config.toml
num_attention_heads = 10
norm_place = "pre"
rope_fraction = 1.0
init_std_qkv = 0.0352
init_std_down = 0.0
optimizer = "soap_variant"
beta2 = 0.99
lr_head = 0.00711
batch_tokens = 16384
max_seq_len = 512
Each number is 500 + 40 x the weight over the matrix's rms, rounded and kept within 0 to 999. Layers, rows and columns count from 0. Numbers have three digits each.

# layer 5 MLP gate, 512x160, rms 0.162, rows 225-230, columns 0-159
472534525448440488444522528480467545457503516505472511556476537533513541517504514496465515440439468419560533566478475479465505501498518484499514499565538519509494531451479447516517510475438475451552512466478498460452479541552537517593541471519478516522448586476491512458516522536521515473523466468519499500534542517547485493484523532495510535440470563407467476509470497443544512436525488483459445525478552514477516545529467506495504499545474491488494506503465510535508522488545471
561562464521456459533502534581380533472370519544436494521475450473521514413536534468525480543399461512465530497465467506477432469491507521576504473487506467465531505532479501386540549468540450488571489553533460480563502585452496456516577473503593538525513519529494448515505453422469449484588487506544475458517495466526600506401546527462458514524559444505561499510603465494458496550467523495504501518532540509407469582473475446582609528511495528536499510519513484537536445416515513
509544501535455558521498516453545437503499577502466412456488476501554459487521546526513461535547560487472495459512507480450479437533482541487518438429580487472449521535526529442547536506486484500545497525506550576521427549560530491453554489496500475566447501572442444472519570513526556476431510504520487533541477467551558520488523512470467541440512490509509454545501463544474459443568495586491483539525468524464528538501507470487506521526478526487510536609446492504487499519570463
522477515504502436514428547420467487483502538456433525489548539513539551453477530472464520460501518420522490511537455496438559501451457466467496520481488441504527476499491441567530609501532551562434602545432457444491528474553560554522484469498547479509553512480531488497528501518483478484468463511519464556490494489491509536582516551513463463423462514561498502540531479476494440404448495504488466487469531431522538473488525468518493533485552588463512534477506495430469424465499510
431503431535488467544462497474561531554483446476524574526539499458534517455473467470467479486512431501493476546544480485456502499503614494498584492581536462453524488497512467476496444465454557460532540584521563488473431476534450470514508467588544434483484459499460450480599474467513454511510510468489473481570471505459564578522500533505461523471487513492450499528562524534523492485554525479436468526495481496498402534552465575525511530577503567520526466513536490506533463475534467
480420509452470508459516484535494539497480537567464469521505538480557510532474537504495464462478527417465466507533493442484513470453496487506536458510523527488501505485465483495436566498526472583506405492541476493536484506495518508530533476544521501496497552578564499518491508446592415503559545535559554404646561499499456485463536474439511495518541495522516572520584457466487479510534461510524451493443485477490502507511531571454455480527513524498483526467478527463503501466474542
# layer 5 MLP up, 512x160, rms 0.156, rows 225-230, columns 0-159
503489463523553523449515480512527504504444512483506558550517483490505510467508452585525503510527542549554429465473464461487499439510477465513475529480498476512513444553528525522535542464540499524507504534515504523539492521488506545457464521500495478514494437508464498553471495467508514502463508482539539493544463504460469496461445489462500444595463467498503490478539512548483484526486498512545531493530490501462472429519568515559443493483535489469439497463531460492558453514460511
468587533502583447498512511577510540509517538405425481509564524474520414470454612500535555475559525518531499557607527502533494442508529488471496532498500470518516478526532504482487534488547532611568562541472597580514483552571571509502531389549437480516541431486586561460429511511535567581503561504552506556537457479410482507471494492466483485496486472462522476480478552586496459532518480487437459536441491561532461451503511598509496435483480585439452478567503513535570561523460518
529535531493493573568511463510505548479494445519425553500463494448565535482524516455456507515534561493455484495475488509523500482458477527513521435529546470534508494504490542455462477533511532486500505502416557565469453561504576459478487556488552511491549479534520504472503494481430489433543428566586540538524482457539552509535566539492503556536480481439491444532510524530554537448499460524512506504453533509461481487556494537483548507506410482491564535512495542532456547503422506
521547486438513556500469459561468468555497489563547510512415471454483510550494503490517536493520495569507509440461492451510427432525526506487591462479487544566538471482509515417467444442472509439567415492516510529521436468502490496514529474468425437495427482555519486492508502488471563483505504509500482439512582472533456493494450402507521546508488439519446496524501587502485496525507588491485503536507497529529474440513495559480514494504400477575462457477509535480518470492462517
549496514531445475414513495522471502462482559551492431508429518526469526548469563492508517552485577501464540428496502522517504554475355512553421494426475530529507529523472466523541590500504484470481431450505469507463548498493549505550483463458449548543567483462548536490398545453482484505496497496473525474475486477514460409521523453493541478481472491478543537470473472430518502487458515446533531451494530548578556478472514415452540522488455417542476542465454573495483526481488491
472521500584487535482534501428533553552484519457460474526527518531447471524502459503424458599466559518476436474561422533474546482539538490518518464516506545511509495543471536465565536503511452547459480552541533529522484470470492482477482513529499496439499509513550455513505531583486570477536503514547546486561487551517498520522539463451442477528512498505520514527507502568460513492470561516479513420477574508469523418491497479457533510488450548546498513542439460512517473533453531
# layer 5 MLP down (transposed), 512x160, rms 0.143, rows 225-229, columns 0-159
479559501519488526505468492471517488541502472496492574514513475476502470509476481484496492383554487474459490432414456472561530521526530486554487523457526510467454494569514448457460521510505466498527481557565482528504433461470480526475504507444490495531519490528529500560495482517544504549462502498501470474442482526477502473533479549547516523570509450534478497516468484629445515485496444503513486505518486493527540461485581482532452512544498516487493481467491465429510545504510536
516524501545527492463491561467582488560553476514467460485462560499532435465470499485493471473543469521422468501581479421499500535514525432417477466520548474517490516640515474518518588529485474516475578519526521450530489431491514558480443468540496536459563489483500568513531547519548488502440555472533559504559487498545557515614512409483536505524467534499518576537470502541500409458451566509584492463441504507501470502582516520467549395451439442447505459513493522549464603460442535
506473515500540544531498517518516550447491487410491535526553530467485455456503523519446459472521546516434522550509462549499552536470465512524577463479495487553494504521514508416489472501499469530508505499488491597510479489572485505434488514471500487463531521485534509434522503458425542552493524498573606490509460435502477505513514457444465552535456457512536489507505446501556526500457493469461508526454457489467543535520611531559558474551443509473491508483456484488469520451450579
527431509449516425539477469574514515536502496417494523545488514486559539501475557524558462498467497461523494492471505488478513538487526461561563430455529529466486449479573482511497494462431535529477485509508518554501491404613497494485563529484468464477523569559526466512570472524503561503495504477411552453447531421559461497553559604543505515522474549560529508563489441530461479408472491495484466500530558556500458467498554546504552551489536595452480542492457472468445444421509509
526490527556474453454474534457513433496467562499510486468474534528464510530492465475532545437522548466444500490515573485490510540490430519487509476520481503527477570496428457481549510517535486514554475476465466478553517487473496427536426503435459554533520473465523508521463503489495466459490457491445570498519537481544453525561546493485588589526495525520538470473478506454486541545451411493529481459531533649506550511441469513506481409448526511548473470449471512488427496483486480